Part of a small language model's weights: biases on query, key and value, tied embeddings.
Each number is 128 + 32 x the weight over its row's rms, rounded and kept within 0 to 255. Layers, rows and columns count from 0. Numbers have three digits each. The size before them is the row's rms in percent of the matrix's.

# layer 6 MLP gate, 512x128, rms 0.0761, rows 192-228, columns 0-127
085:109149130126107113159106107112103096139101119138118158107138111127145126145129181105070145101078119037129141114057179156124096116127066158121188152111141074109070060126130115147125191142213173146139115094074115139155169130072111165119102158119163046151194102067134150131170149153182163136155113181086170143155132124100141106139132130098136131137136168160097159067123130101147132135113
104:110113108103142114142137106105141071125163151177086130105073102074104136088105085131114157091118099108126125140145116114068128168173097138141105143116129100124092064175108166189140180168168116159181128116123138133117114085123096189176178107138166062118126145095088162084194122102163135115101171177111175106081163099054238136154114094144109157136124118131142135119111141141110082151130
093:117130133147135146107102107154121085134096115154132135135139136122120165071126112084050120104152148113106125134143168145154152146129134133131142173080141123090110140115100101166116175149138097156151107112088137140149150102095167110177081146240091105190172114136151143090173075113156135175117145178143107168155094120136051175147073160177118163083147114107125058058157081130124052113084
109:145107077147137142169141081111176121075115172155218155110132078155101187139216110116097125116116113106119100147035135163142114119105109127092137127151105121123114145115197140136099097182130148160145100183175115115138131163108123091083122141154131112178117124092186138147188140100108155058119170178122126134113146099071138150119125053102113161133096146166177163139136164124146135169177
094:129099067144192136147169138097121095142066135161099139123116108091107133175111107163103172135198142158161103099109128115150129151166125104098082087183143178179143104214125193173105061134129166101116095109127130142088117122118072184107157123128119129156150109109098122130095138117133155143059182135070211162126160101166148110155132084147142094152076104129115080148159182108113152139129
095:073139130139125129150131125074147130180057100172040119127172093137176169137137071141112113155083157128063059114135136130116125129146096132146144122116132125140097126137078156119122163164149161199154123115111110160147192112127127089138089115159168075173176112052083118072116138067117139147110131123184124150173122136135157066091181114161155121075119109115114145081074114126175153121143
093:097054159086144110138127138072155152142105135179138104102102168092084162090164130061158114119095190076107143107133108135165139162074049122131108111135120120094154051140104113157146151137163110182101097125131138161152159123130125148139141154153106087189161117118128156068189104134054165121165069109103203133109093107165114114109087153134161117085141139118066151097140107124183136111139
115:141170142165125111140091120142155097164149167143088119100118122135132156132207109122063094160120162125118143135067187144121144129104139139087181000115157149135116106113142089110110132177135176147092088113094129176161140146109138080109061156153076127149143183096111098128123142178095181176161108181109181180150106152112100132119092089114144144106099135096124092094198138139133151126143
099:121060088110177118110158089129168083125076164090110110148127114103207158097146117149146136126173160157127181128087155157084104123112076185148133080096117056091129159156126123204097141153159137097101124107132084114144107091162034115152138184105154084136120108090179096141175137154095183107134093135085141090131138074120143149078144116106134137085150159118153187122150161106128112118101
112:191110071177129114156155147164180059155102101098113101132147088103157119079130125074087100131119149070097157080114136155134131150112048079102128112148079120077138127122103103146109157096099127140121098083115166125136135080122111152104111130153078117134129162125107114225156095153167159082117075151119114140193126138138158174105087067152124169162120149185116133153155199157106102149162
091:196162137182147131166173086115134133084074175112156112157120106114123110157155119129127108103129054105125172167172133156143116179106146150151091138099152101129116173076173102059115155099133151146104104117142150147123115117236169134119094137122158158114147107122185119183111194159165144110148099120135133134129045133155091184164093097127118102139095064116127094180169081114086144133155
102:176122095105115120136131161144143084100139083105062148111165112148147136139136102162100152076171109160161116133195112110117082106160158226181148159199108139113138080121106154181126115109120142141142094084128180090148149122159090118150133183144123117130105049161102153025137153198146133130107140179142110095169120133101208163140142142139152109143132143156132156171164111155105146105115
118:166092118098106119165082135145154146085051170111134100140098143134101110100177139109131119124086127129120137108059189100136158203124060108108104082106083138155160140094153140147149152147139155174092068165189144145130140139097144057154131103124090121120159073112191101158093166132119119169071107175065109119109104103106117140080089132129090115054114127084112094120169162096108111163150
100:131171146065099106144115094142156093114113148172150153124056134151164156136221073111111125141124126148149128080193143105154151206128133142157115143141124153169179113117106096192147129128157086156088084148102162095061119108129076135104162138103137137150101130122097116123086144114109122112130163152121182124134217105085164136159143131140091058157089060107086171123123181122129092094160
103:139084136116101161236136143160168117126111107100064101113151101170093120111106146095147109133128160117164090111122143145115112159146125151160134069125087104112126100111148112110119188154066179126116079129085204092089103106112063131110112093160111110172113094129145107115126162131118149137090152157124100148131148119176133169105055150230152159105153171081106099062117149179095156108122
095:096114050130111132148147123110092087187118125115174169098222112110108147111143130061190135114085143126135171128148076130177176120107159158142192097166149195113088153161094062177100158156092140098130100091079172138146111110134140152163124110126130139162118142138129143074130113114132141107103142111198141151111155170109140154121175122059147128140038123124113120136116150159059137142147
102:149127084108026088136133148159153130099151127161115130152120148158161133133145090125066107108136101130160125152148076110167153133115121206153141124068204134138083149087128108113153134117076120125109096092114105152114161107206075142097149163141116132155142128139161106132111154127106127165166079125134157122142185097128165119156150255142117099136094191083141147098116145112128157107185
111:137136152165175139176108148145072098130119099151132097148084130118164179133108036106060154081152047098104140153170165121121055159143071195124093165118107141097169119142165120101152147164162153191122107099124149143124101174130141131146114132115125117223098161120128127110105206158154125080153141101130181111133155152083156171169148122112105132076167096131129145156142143093131144104119
104:155131141109110152146159125129113079171135164127073141147138171131099153130111135093075097129058079181116137107145135109094112149151157122150158097119121119135125151164071145202147134178145127140149105109091215161134142101159141111153107130115120086126125154230080107195125103171134140078125127147098119110113120092138151123173131229170117162046080159126123083121122108149090187151144
093:113095115118207131146129061067107118115149168180094133145146100119107075146112058116123207081093129141112090149158077136117103171132082188126131140186155070180142088150148179115164102113182118112147126139088118079185082147119187136119140147070112107157155186163063193116133125109168136144120147096119158140110135131153146161137114161090185135154144128110118130148158156115108099103146
090:132081142124154196111139113153127127131147135117142175191140048090097135141165081121122107107173155133099049117108138183101179177165136152116119174209097111158103176111056118104116118164093168148151090087128160130148132194120181144126124138067147162152161098123097098151144082172173166115121120150148193139121147096113166151106106125119082199127125104131163111129113152107091110082118
113:174093116125130166111111139116142036139098176092127086093165089188167103140168127154096150109059070120142164125163136121158150159177139147074129107124117180092154162118126183132133118116171118139081116105134183133113106139177157080157121118112139049157140129149152089084112151195092118150115119141070112108118158148109154092152097118125088142165072094138119143171129156088042123172093
108:115062098107117095116152123121176176103127139052178113122101131160165138132169183135143135132079111107123139141095106093100116142130148155108198131125151141074116163125151135129106116148134157088056107128180107157168126150124115093178110126085111122117163123055104122089135148140134129121094065131110133119191126157129134135149142111111109058118053129001200164115173119107105152166123
100:090125105122115187174089134098118144101071114141108092142125094150125121157112118118179139085120148053117203115135141135130113158127072097099164114101102080164163085109158159138118194117147145097116098115083173087179138111150138152128108085077112146136089076122125117151104174134144129179089104103088122124094095033151177072133106107130094153087121039103151112179133144074109109135088
113:161116071142094167107151112156107081131141141079120136121137087163129113095179130114145157123127124080111109151068158104110104180173146164108095126134130178144028140163147162123139134114114180095116091162118129124139125134122152143127160135119083082183114134112127070090150109180091191109045069111097138152115062137156140167126129120162179118121131092142125145185192205127077122137073
105:119100055146129118146153102088139109187127119160129160138052118105126123139090149174113157146091108072152082174129136139030116148151114105128089139135200132155100115144084138169114040140070144136130091129170153175135124118152115134148085127143065065138131082124130154144157138120116159088116109157120203167069177152111162111141143194156110148142086127120084138137121130083126171084122
096:143118082111149147113111075139172088094107171099096138164110162099151146139144139162172159136169110164170111088195133088174152172137199145187103089161074170112124205127101089141157095119127139136143082131192189133114113122136135168160151156140203094129129134124122117140115113120084126144093021145106159132114143072154171116144154129150116088133098089118109116090133201143096100128128
089:155128136091129115155151098097067093134040086152117156169084129154121069122053155144145142141147122161077146058127191051112115134124117040107058126113115165191149138169039110123154087177146139108108089074105128141139146118136160123122146118138113136145092167111142105106139136153125148152088056074108167129116172102093135147165134116151107142131123101104132105108159109135121125164166
096:155039117155151163102180120137095122133135091134098079154140114098119117100130157134138120115147176083111131135108192095111075133121056096056120074148068091114129157150146164202121139164089172109148122101133106053149137100120125160155118120112044138171134087120157133170078124127116110126148052067095128108114135096128169170140138132132102103142106156094116139204094098165157100141130
116:150122106127068140145122140112162153122135180066113108157162073145145123135176157147066144135149087125151138181092148126095126115144146098168107160153133087086034133145170189119183142199144122126153081064088164142134121116139101059113117161117166117171111121109131100078142113222153129149073118149091173111103091158145130160159180121117149133143116143158191114144147122093089090126165
089:134141109082127210200160124098169073155120053136097153118155099189134084104109171088199152154115145111133133126134095101074104172157114126158130124183051146164123074161131156137131177122142109140145092154052127126109095158121117151123092124133105085143138045155098103139090135126154133144066167128104134151077158123150123161110076121155152079135092120122120083105142113131085093081133
105:113114115146071123159124122099085072052132139140136130164141134120172072132070181072047102091076121145144151151110120198148125100134150179090116113129158132158122137160141206128160057147176136150100119103145146149100093109151160125132131194104169120139144186148034103146144089160122181109125176147107098138095120110100178108147154138109098131088102164147123159128144135136087149171160
096:117146138155126000141070111095154160124122126129160124132095129103132162148147135108099158112090133073134123167121085155124112151146118141099114109116151134146148069088104160118096132144135119168091142144053104197134169129102140111132081123107095122165216152130087217147170135064086143131157119093046151141149149157174110129112167138133115126102116124156122161098141124068173118145078
091:154093144145126133166123147117097144143140126124172064121130136107207093129228118095052129110081097145082143113095119101156089126113123156141086152135126111138093129136144129160149104102141157141107128103132111148196170110137128175101112161134088098146107144125135096101165134193075133047153076099120130119046109128106155132126110159099124160155136204144183174102166155115110055191142
099:147166079107131148143082114113109107182097203116159161144204108155142155111158101134124141098110098100151130151113174099153140153120109199188119122129168209174105105089152134102199182147145173144101099149141114148125159125091179140200133105091167065122122133154080134140068111182086173123112102144133132161143148115133135122140135094157140092111098103113112120113147215124088146157072
107:124109131086123078134163120155102153124134029152101111129149098140132087092161170158113106157125114111084111120111143099109151171133156108133138156158106165113177122126095085135123100165155153120073108100078136195149143151132092078187127146118092178120166064116142067105117191193104106080123111098150108159125142161163118094136091107084088106175103137050192176122133167098158120185112
108:096092091104110080094112132130179109142073184126163150179149081132138068109099155123129157121155113052149083135105068057077115156149101127138101108164083131150062136122138165143099104099152183133112104138137158140091174139131153188126146172120098143139175125138152095136119136217112149103107123161138159121106129095163162111119135139116151071119037095126145107132097193115077182134115
# layer 6 MLP up, 512x128, rms 0.0661, rows 192-227, columns 0-127
087:154178119121151152111132150125172150130120154093151167130120113128144138040190090158168166136108128112083136149094129109092143155136154184138143153135087127060011136209133148127139134107140120135143201079131083131138163148087110126155113112090159161083121097113180161096073142124098098161137137117119108126130162140138099090122131100114196064187183159139111171121101127156139181150111
108:130093115124137177099129117029076130155146157195139167128122099086134077074168134121145074098035124188148210115125128101183067143073107094107140139110055129096154136118166150125140104139100097113128158106123157160127178111129154083178180106065140099094137127128141127121153108130089125149152124120093113114102180149123160127141123079141128155170115154171113144165107105120147118126065
094:196108136112157135117131173148105087114186094096073068116092129095131141134063087124120138140175185121111139088125158165142095132199121096140184107158148133116140117133084081129167133201141125086172122126115119094209130162115167175157116128138057132134111184125106193090137119126120136103132085109106209123149200132118126174163144109141119148142133135147067114139082140104129093096086
107:188143119137132128130102141073153178115158115138094132125178074099084077116088095103122142125051139124099096139112066125101102121101146121111170093200160084096132098090116145073178133114128080159170143117040139144118120138144122168140105085166067100068167120151075132127078137144144071128148096100106112118152150168127153148127124136132187123068150163136083162090134135131133139050168
110:147148177122105114111115098164115148136115210103137140084084122158130105094133133110181149156099120112094095147163111127075124098133163136153117160106122078108134143073136069070129119077078079135143170165155151086117151086156178151085093072119156119088125138148137151092140103123101101138197059142168060055104083156075137137046090124082104173148149120127132148130123113185137123135103
101:183125131138156077073126114101116125127158131094143079094182161148094099100100067097127088138139180103129120138157150088068185119142094091127147138164070152089158156138141139094085133117113168156151172111119118097169100234123174115124122178094131153118113122145163152118114100145179129174156132123103137128100157118074123120095093026110104206156139085099137103134147136172111179144126
095:153110157140090086094129133182077097166160123114060118108084097154165144174151081170103116145161143126124097157136166105124138122136172086038112161141104199121123161121111098128111058151086117172150129146136119148199174110163109061153092117136084121151089161163135121112142118119093083094134140113136112115116107148160128136203168042111141164168115071118126101115117137075128157181104
101:099155115068093160154104117150166147089185086138134131075082153098103173121100122118190124119152172167136113119072098140101145140134133111120179142132159132105105136120119140145123132181125106125133109179155139168176101143170113166174106141119172173156195171092100230118160079147096113138130144149163152120188138149159132120189118122163142089167129188086163123102163113136183084163200
093:151126138186097112123121130131108121107128127136166128064194184138103158095165103101136114117103153113087062100146183135155146093091140057191133137109119164123118127172114117137079130129085090130126134119123142171144150148097140093119128131121102097147125101116129190094121085076141081151110168127148141126233202169180122136125122109108183087126151169112139095125150171157124177020105
103:119127142151138128153149100088171102138114184181170128190155184187105056141120092100155126087077130134142194087126075129125132109122134120139133093119055167165218097137138160102148060130171096111107146119141174123116147089134094108082145133111101163111088216139087088174126135129106095128119106171146093116108131114127121114126148140152092165109107102147143134167190097186176168156130
104:118144161148108123077137083177122082137094172089160136115141125134216104120131120076141167155165064138091149124122103110145198132174181102153168179072129170139090127157139130156053181164135134135132128113087140133177154100190130109099120143135234122116155133151167214158139076109168123105170120137173102111159156120137103103142112121115142112132138111113121093120091127187137167102112
099:098137160118138126140103092133142153132116132132168073148102148139150174150142083183125088079145149119082192097146166195145104116152123182126177055123104164117166130193134095121112131091220110132101151173142161147154110166080111112101139142089140100098153152154145138086091141105073140056138134123109111113101151154133105092133127059161059059158149048169109127145144091118133134134114
114:120088159125127099087121122142151101176129111138123092168123234105140138119114067158122123135086151174101197066133149162060124130166131101100171181140080170120111088163109150177086182121120115141102181090107128150172117140139159151160129123071139118102117178185105176181156085087152172105182081099125099145154132123183095173118133140132099156143120160135106120109180141076130153115115
108:102133110053183118142082078158097092106101146146124133151128109118148183122127062115171092108131121150134085099131093141143146195098100162158113163194133161155186094118121112139139149144157089108134093136123162099096170146157121168135127144049164110164137086179095140096071129121135156004149167076151132146112177154125152136098156111106123085128099150071074120144108136128100091114113
109:145102124121171086130144125176114124147191166105095121084070118133156089092143149090153142176089078092140163128137159106127106127164139136146145152116108187139164114099165092102145156134097251081069095085136120151101140114132118062073115096085126159129106116104135087148022117119163142194123130122121125105134122171103099071113111165166092128101090085141110150142110116161118175106131
094:093134092107171087168067143176112107078105138086099147097098110059153133131108106083130127154079179175149123146151120151153112124116131130157193101158131117124116164094137120134123144143105149199114154112114131114109164160107144199124064175168108119134127105101132102129064184146179119119096165191151145142182142160125079113098091176092195136108083157150122147137073080134108214115126
106:123137152183179110093121097124105125122154108108166122158100146147105106140171187131130096117047185108145152108133195137095127112068133165028174168104128079158193123123115088130109109129146093143120163144146100191095152104086140114154103135116096168092119182081144032084161130172044121124144155165107090131144076158130110142079098120150129131130136127136125116111151135097141147166118
113:139143127162085139161132143092099153081191138154152166146142121118111113123217141166157162108100125087162139154113143159164072132114169181105159113114167123157127138119150113110189140094087160152100149193190121149176112189131094140146101110120113180150129206087137131132109115151087097110122109171108152118112067212124142127161151078165123099100131130132132125170173181157103221115118
106:186149128161168134126137134143110138087206144054088148129113065122112179154100129152092128147107137106184158142166185140155125075119125174139139086157152134115162145054154161120105148133117129168176153191103154121096126149115078119144156087177119168149104130103100072109153183150132106157155075139154127092191103135127168196165170111120148168103079140150161133159103174134188149118165
101:099108173137119097154166132148114117149133079131098083089151162193167089025079095099105139100116095159046163114154150128079167121144160111096138139088137121126143131113103115092132170145103148118063142072147099081196164165121170106150067126125147148137148140104154152128082188132154078191152093079136094152166121145135072107141139158109155105108132079086131122132136142162128082173125
089:175166125124154086106172121156110136122160138188082122119072157053127144107155080080149173156185128148147174123106119125181165098121092123139101157163090165072140069193102148108128161076142066142176138143140145176093109101185128150115141126100095164112062145141107091155106092143134120153137074070151198110091134128119113117167149168132159125122107122192125130147165188163146144118110
107:151122088107137111106191107156115116084110103095167106102088093169175086094132125119120122130158136139093133153163069153134119147114129096156121135140139133157028127082110126140165158112127171153139098142136142157165132138133166212099166123120143130148103105138159160127122043128098175079125128162129161160100107111162122124154051172111199063171120112120126071163097152153143030084119
102:139115113129158128084121157102135134140100162121175137132133127071084099171077133106192063112150117167123138124138101072144160087114145139215115118146131211111130085102116129106194073167140164092093123096186128124110164143103131164130122164091161080109101176123077142126106067136098148097133087099163133137089144143079145079163157050122126144090111092125126203160120171154106141123091
106:162156122125119146145124178100107148164133079099175099136172127135115114134063085157123113178157152164156145167185084128110123087087198128115069091107195109089143092131113144117147031137129096122126136061079120094120138129130098098130149121124118099137098114157126181099127155178100146102147198106155096129140189124120171084151180109058144126103121104092102154159093132150063149094083
106:106141160106131075144099124106104110132154121132128079107154095152098093099108099184133146146107155139103114130096199103130141109142105135193056122157161119113123085127142139125111140159061140106111138097129137163173138192152070152101139120156088141138084095137142101119128164137135200158132066061171101119113118114036139146131166063125123149148112200088140065137123174128056174155082
101:124120132141129059138108115060123132164161141210151108142112200103077093127101107122083153077136064129102116065154098090186153111166163079174153095139141137140160090160120154126170141130150139159102151137131108104129138102091190157141129156169180083108122187178091133128119111116079054115181140113116113084103104177159129134175097098096132130128177105113162104131089138180149080108130
105:101090091102127110138181141040176166161103143145197145116117130154065089087132132093163128125150126137082141180158089115066138057104098082109127099109068120133106144133160194136120074114093179142131133124130121135039062123135034146125152108143150093152111134136139155137137159116143144112169149103134094120131101118128172182138161113116174118218103118089141135153131127122155146137147
092:094100111136135190108155126141109168120122142222111150112141125107139108159134166125131083104076187101166131114127156157095114145106121136057166138099061129131094138116095147145118129116172108162121162111061124144171128126126135103177073202084097137135207126128157129163177125099167183110130139149111150164114093118161098128119100205164106121161091177128104168089116121111076216147139
097:162139143115163131081110124155122129049167153092126059079184101148164159130112103128101084112161107092094114167165102124144110122182153152080146161100165086079129127090141147111091089129159088132142142163144085085133206133151163115182145105101159119116084153162123136089165097150133064047133078137099152141165222170107164147147130108119131100092201090136137143135120138145129118142135
108:147135120129154144154120100119079146160144113157104103166129119120115107154113114117089130050109168135150153147158167092113147126172179106099139103126177166129134117082136166095138051128139153200099128143159156145153096171134148106161087152160088175123100173155106134126163102123113119151098175102106038157159109082093139103101109111064108194032116117177153099168169124116065139094081
105:149095121155142142137153136089118069158154165147176156169106129100136189157180114119140171140092105107126108105160073112124151177154114127110068149101082128129074101164193120171129126120166157169124119169145132157073129100143139073089135060108108157116192093124096148124074099087131149122118133101171169082108146168094169076194119158169048171120105151112106122106129106150118148196152
103:062112119139201132103135097128164188110151114169070131149079145047074137107145095110162115155171173101110145155068148104154153086151120062133136115123109110068141130114146147116115114188142143156150130159081132163176081179134105155158158129149142110133141122164132143124153202127075123106111146113113161146173125098200058181145072118123160098102145124141164098155108117145068131085144
095:153119134130052114093148088152128072158153140049145109131081099101128101109052157160151100152164052101135132096165122153179191139169163087137092125125151124101103141094114147105109097112082141112089131061190118049107101103087167108137112109148101171115143126181135113106141154138137175146137127086149123122146081096169077077180168102137108146124140112142172118128138105195074117120116
083:144121143149187148135136150116170172107152153066144088102131121136218063126152146120138165106120149133086107160144077136114052079130114106084117120101093119153123141135170134126055087124112088100102147117097154155112167125098101096140113157141081125109055124121096096057118176121097075172133164139115094074136145135071153132109087107064194158154115149157168180179104135145110159138114
098:168100184114128140134116089159144112139139142145132086086192111091136181137127117147141120067107082145151083062219149013147129173133170185148134134175158122129124150133152088080083151143188119123160138121146146193131108116147136080161119158106159158174103132128134087117109123152108157127112139164160156121185136133140121116147176118165131111137125047158096121088132129076066113152152
105:099094127134185118110103160144119125121125147103097133164183136186124156115189170096194128151161128193116093112154089084137137138131086153113169117144135128106115150093178134146119165110106128160142122105064132065101107145098056065137109140100139143097148119175140115107060119096121098129113171145154104096177159112177166091115068125154142160125133195080146101048102110172162157197144
# layer 6 MLP down (transposed), 512x128, rms 0.0633, rows 192-227, columns 0-127
092:063153129104181130081082172099085140073133114148164176098100152164070118075103095187116160128135163151106123131113108133075088081147151126142137156143142117103149153162130129117120098095101095117132173095143074159139056115116175104100139112102193185107069215120143146107076138112112092184149175137128140085109095147175133141099171120141137147139147105150109146189057117137172120109114
109:105173079115150125148126125090121179132116140092149107138154135131170109078076147119157167143191128207141125177130177159222115091100115124156143137146108139092114139140200090100129061173103115125100173142194140077149190143084083114099100069136162174137116200162098168125122074171158112136119139093119119121138115140132151086114113163106159112194092148164157141140107108149155137146147
099:167136180111147149125150098131130056130059103087182119134160104107117113169134163143117088104065163050103068123072164137101117096114108137155096135145081099164102111056081154127163141137123094127141108129106161138129106161099126175114134078171130098137117161112168129147154109137113158113139100095197124154062096074141140130088105153062064117093127122090151073093131202143113136159108
108:145123136143130084131137170144077115156085144176114130129081111114139103134148133157147108117103085091127172068156121130141144108121186084152165120129132121122078152119093117112180096136042128136206136108082124071130115123137127090158168189144124078131118102165136184107143179130150130073107125116143100097142139033135174123145072115023124154158158096128131140106097080135164171072164
100:137109255093095104096128112158144107151106175101141130112063139158118132134154121129133132103097098083110148125155096147143113097075127120137136153074130116117132164148140090119137139120133146124106160115154148117153103109172129082151109150101129103126147166169126126111128121185137064121255104119139110035142105116141113137130119150033106149160191147120192148137131143098140105127146
098:150095155108103124083125163175113108127128119109159127116102166112148145161125101080098134145070075102091071167060113146129144109120137072220130201123158147133143098113086144121150170147137119121199104145137117072150182150159126200168107133113116114147134127135098116133193134125148122161132128132117135135038094150168128120106139145133094084204158041091152180136129151116119071121152
094:183125111133173171049113087132114143145126140106145088125148192101150106154143151130155112108101173133053132171064152089162059151109135161124108037080101110154116107041078103099168116136156144157130135135122136133173158151195160159121126147076106140168134151107189089141121091137092134156113096194164157156113132097120135137149098115121157131084108083108153159103114090142172172138127
108:096115125131126078146154141166193087147125130140127099115178187150146129137103071169165112051119194077137127061081148134127139066158099152136147160160164109141133150125186093114149096131139161108162157138143126101151162084118114143068171126095108136097147146156098086188108094051143143167167125162132100158158189142170103133133177081096121106153094171158154139117168154152161079158165
095:101124150151170137160160125149152141130101113066170173147061166105187144065200118129097112149112119082142160092167154179131104138134152140104184142111134215109188127166042082090067143156127105100099150163159090166161129133084138063180179144167098122122089109058130173088106147143120118130093169136115145107134125129127151144110132137148119168144114131112130151097180111096146127092123
104:151173190121094135122144062107127154226140092099094115128104098122114137116080134074198071150206128140138122135064133155113170110159129134118086169143110121154126139138145120074145133142173116211155115127134119143090146124099114130183156099151124129121105107159196154101171108113141210090119170162120147118075088147087118137101154101116166133131052169131079107138080121131123098116111
101:111115107138152145150107154102153146067146106153098173117126135166097078087089117124086137146179201199137143149126167143122074188150152110086083166144184132137137132150179177135158120052145107139134128154142125102119087073098141136116123147129151115127142129137123069109103123147173126177078112094120137187182159110145201111113076149085167131151111159138046083148089080170142137155086
102:148149141158168127116038092131108110124172134115166147101160127171099126169133119061151157133129169083112093118128121163170124091074163103146118115099174145151155128061119146113138184147160150016173099143116133128103145170150091139138143173146168125072135208153124110090080164161141147104089148133107118056124177119147202125121144085130079145128153172160090115118110100120094149117125
114:116211105140132150135102126132143120148137143131095138135149081164126097129072139157099132088089095127127128192066181131116143165177153133141110016086108153154153134135199190157127162133155102126104132120135134130084137117154095119112157087097151166121082143187174054175132109161137136100114101130122186123136132107147104120050119136065123126151132160132138147132102072179203130110169
096:159118080153143142114137125154139165180099060133162103142092164095098115082088142075086138034130070145154170109146089147080141121086094064132137138142168119086079146150114170114115069117074069082148138140154115139153080145077147102100131096163128072118123123103084119137132171120101151162102088106114128155120086063138177146136111153094116156104141195132095158099165139166103139177098
106:145165114139116089109099110079098116122152140131101148103137144151120198163152084133096070136182111165068137177163169161149157091124104156127074131118103146099096099128135121087098066120152077177131119134119112141102181111160150098070070071101130120132074135147140127122173136115087185108133162048088068116128151179182165200126112136125118134123111160132112101118134153117176158051089
093:120114131146139161096194123122173094157101122106072078056116102127104128123120157157077090142076151131168095182088133118069164168096136144167091162134175141115160115155115166124135083103103110151188161165096129132142116139084148119155162064145082148154158122089200095138129135143119203125100145121109127182143109171143142121094100167155127164124075191133155131151178118215134093141104
105:113112178074151138128085131097095181239172143122159099104255118147141089103090081143133122133105203157126144104171120164114140074188136150116154115182113148142150107132155122163094112167075143153132141155131094119132093136139098118148159115153129131112062130178116133115144130108137140168149154083171134169091132163132152100116156090172089178124146107144117165154126136152160102158119
112:114146095101118119099128101102048144113167100109149121107055115111107177112154138143112158158160067158150135141129086128139135110059098168074117153103123107070142167171082143110162155108131165134106168164147165182146128096158099064075099084113190112081164132167113120053117072166114147075172163148146121104140113208082092144109158122127088096099074130137095122158120131099130134131121
104:166164164106170131098129114084118110130109153108150128072210153149103127120163153073082146065129146047124104101140168153149108168145158123154121178137170129108124118131129109130113164087113129186099120065095112160087090083145150113138133164154124165132174136070121173153105135093200144151131181125180194099116152070116185121140113145134167097099146158146177109125129103134161145091052
103:119130101134174113129125113110107127162116151130091125147182129160126125155081150138114195152132176137132095159073146110125120126076114178076111135215128123164185125061182135113127130087179130141114131114010143161180139089141125146108093097103149132159097142173083151151155083151148155120077087146136187176109163120131175150131150144137108044147084152078118106155134144147082145099115
091:132150215160140131116107186155139107106165153174148187123119115116172150125145138147153133129118109167140173072156000129177138104131120153052147113138155164151125099129119113122129091061123107113152251167135139126150142107123108116163108145123113124150058110135156147169120165100114105159173119169150145107132096126161099148114118100079177158127149142147115148171120099176159096093116
112:127165086123146127183136140187131110120146161142096109144141114122119040134203125116118139147118120100106090120125133127122164113137111154107130095083144084173162104105189178121168153153138139115122113093116088123239176185168139055138145131053120036167112160135164092127117139121157098119160141193082104153128186136168126109076103122102131126148164092139161121119109133163140088144167
101:144167112085181102130094080110099108118127124132072144148132073082120105132185150114169125123124092137153132100103109121171126131108115090203167186085192160187082090104123090184134144156104119120091144132085171164149137085054150158168177152125169163116156130107166132157150197086127117158124120127146143134157173124078198114175151184153141136110114177128189129140144175157126153126136
106:106039125159164156113127141127129145126125141078114161149128112093138141120151182093186074167098130136150152104169109091138076136075178149139095155165099135156123099102108048120085207045130134128084144110149101154132135117110147133152090170108126095142137096070104124067150127087184062140141096098128156068086116152114117090083072062128131098134138087119172138114101118135089122132125
103:093152073129136113108069144102123142122106183070167075086175150089105053135118082121111100201085117164092151139118116109213093138132059124165144149151099128083112126089145123101121096165116105136061170184144133117139097149109108161103123177167153151127152127188134146148064150134112118130135119132131184079127134110141112169150188189144139100093047110148169133137120129161131107138142
100:158147109127038119145112146083164157197107126121163130124118116108160108106100099170125159042157110128095093124172108077127116134065125171127154111120049118170126136156112131134231125112138128078114158123140092095061146122140117170116146078124121142145164128120132080166129121165138086107105070098119122034144105120132102148162084138057114102161115132131157156122123102127206130121126
106:093113080111071131129063094186120143086174151115149127188107186116130149122137112135121159183051138135081142109125164116220090128194101118116106141169134054118149090110133120154163146106179118101131131099143093136134154130174115095140172131124205108154134133079151139113100156102130137160142126195115154108087158122091164174142137190133140109094115150094113110077134146096059087112156
092:145091104157135091158116125147144084113201106161184125197147138097146129089138150098197146151094097109133055105120104113146099157108116128140164113137125130130132091165086146111166105210150199141119138111071145123124152116145130116158081117079102142144115077125062090110132076171134128100127103078119119096082114148042149170104137193118093085133102095088098157077099137114125155088173
099:147112117138118125100155138142122139111148148116141130136138070118087113108149193111154163157089140155142172143109154112122063168121135145087116185157120147114142094182164108123081146104082082128100158123134146121161179102157219117132155137121073184144131112055148131189133171071108134140115093130155104157073096040129176116141073103104134113118117147109181128223073135152116149180116
110:159089107117128124142139152140077108154138135110148123134131119132093151171156126063120180116140132141142159141110080113196139145173174122152077143119118148102189092108083109126096153162193097137165172132171126181112107177184214121193102115145095149131123103087138104110132119145104138118117131157154105052075096158203090109153141099161112147149082156177113157182157171107078138179085
105:141153157125120075126053102218200155176103117159138107072115159130096160115129088166160155140113121160155134072129124140160143136111102078087157066119189159107093139167087154137104065178162095115121090107157148165166124112188103105093092160130111146065118114113137137126138152135065097109136144110133074078104118070162107121110093142089093144125106097204114150141146154117137101093131
105:120082200169144111154191148160148139113171118125228128083101132129089111087073149136115129137121141108068105131103104154165151175145046098129164152094122150062143168239113108144113161168118131122129126166107169096091190134102134125092146116139099126106094123127108073120109152132094093146155216168137140093107111104130108182111092132153111146153108158116173133137120104091139111121113
092:131089139176104062088145111145100149071121186110111158135188098102107121163150165031137146120079156156128165132122119138111151148124171188126144150093156100176198052137139155168125163143144087187157107122124122118180120159153102127092129094166129127153156110091087137086153101107143096118148109099111157078135140171135104111104125050104189098139140135108136140063084162100186110118106
084:138139064174116105064107136114101137144187114085087150108114062160145124108067074178118164125107145116191172104132146133109168095094158105161142118092125135080120182128158161136142157130112099098185135114168077144122088119110159126105124157114105197119191103146099178108051148135096142092195148103183113101095110136098136090123137121093157165142124128160093119209120090181131103136141
100:145073107100097121172143178102160158159153083144144146150104086111185109216146102115103134084166112149134127122152065076079156142106136182170127168158140191153135145125114088120123133112169147178128068158156147116090106191137151151100060153118110137147169144127108133122113168177085146082128143160163132132173080142148201071120087083128094136087116115131080139070121158146164144098126
110:109181143124151116145114137103151156188097162138096123125123124061154136075121082083118099116166128173177166145173149194173182137118079194101129128123122119124110103096186126149136108075135132166145136127175082127155081117125148155091021112143112149088167176089098163069158122133105199143179149113118134125141148124183129172137130117156135122149158098106082125123120129122165139202171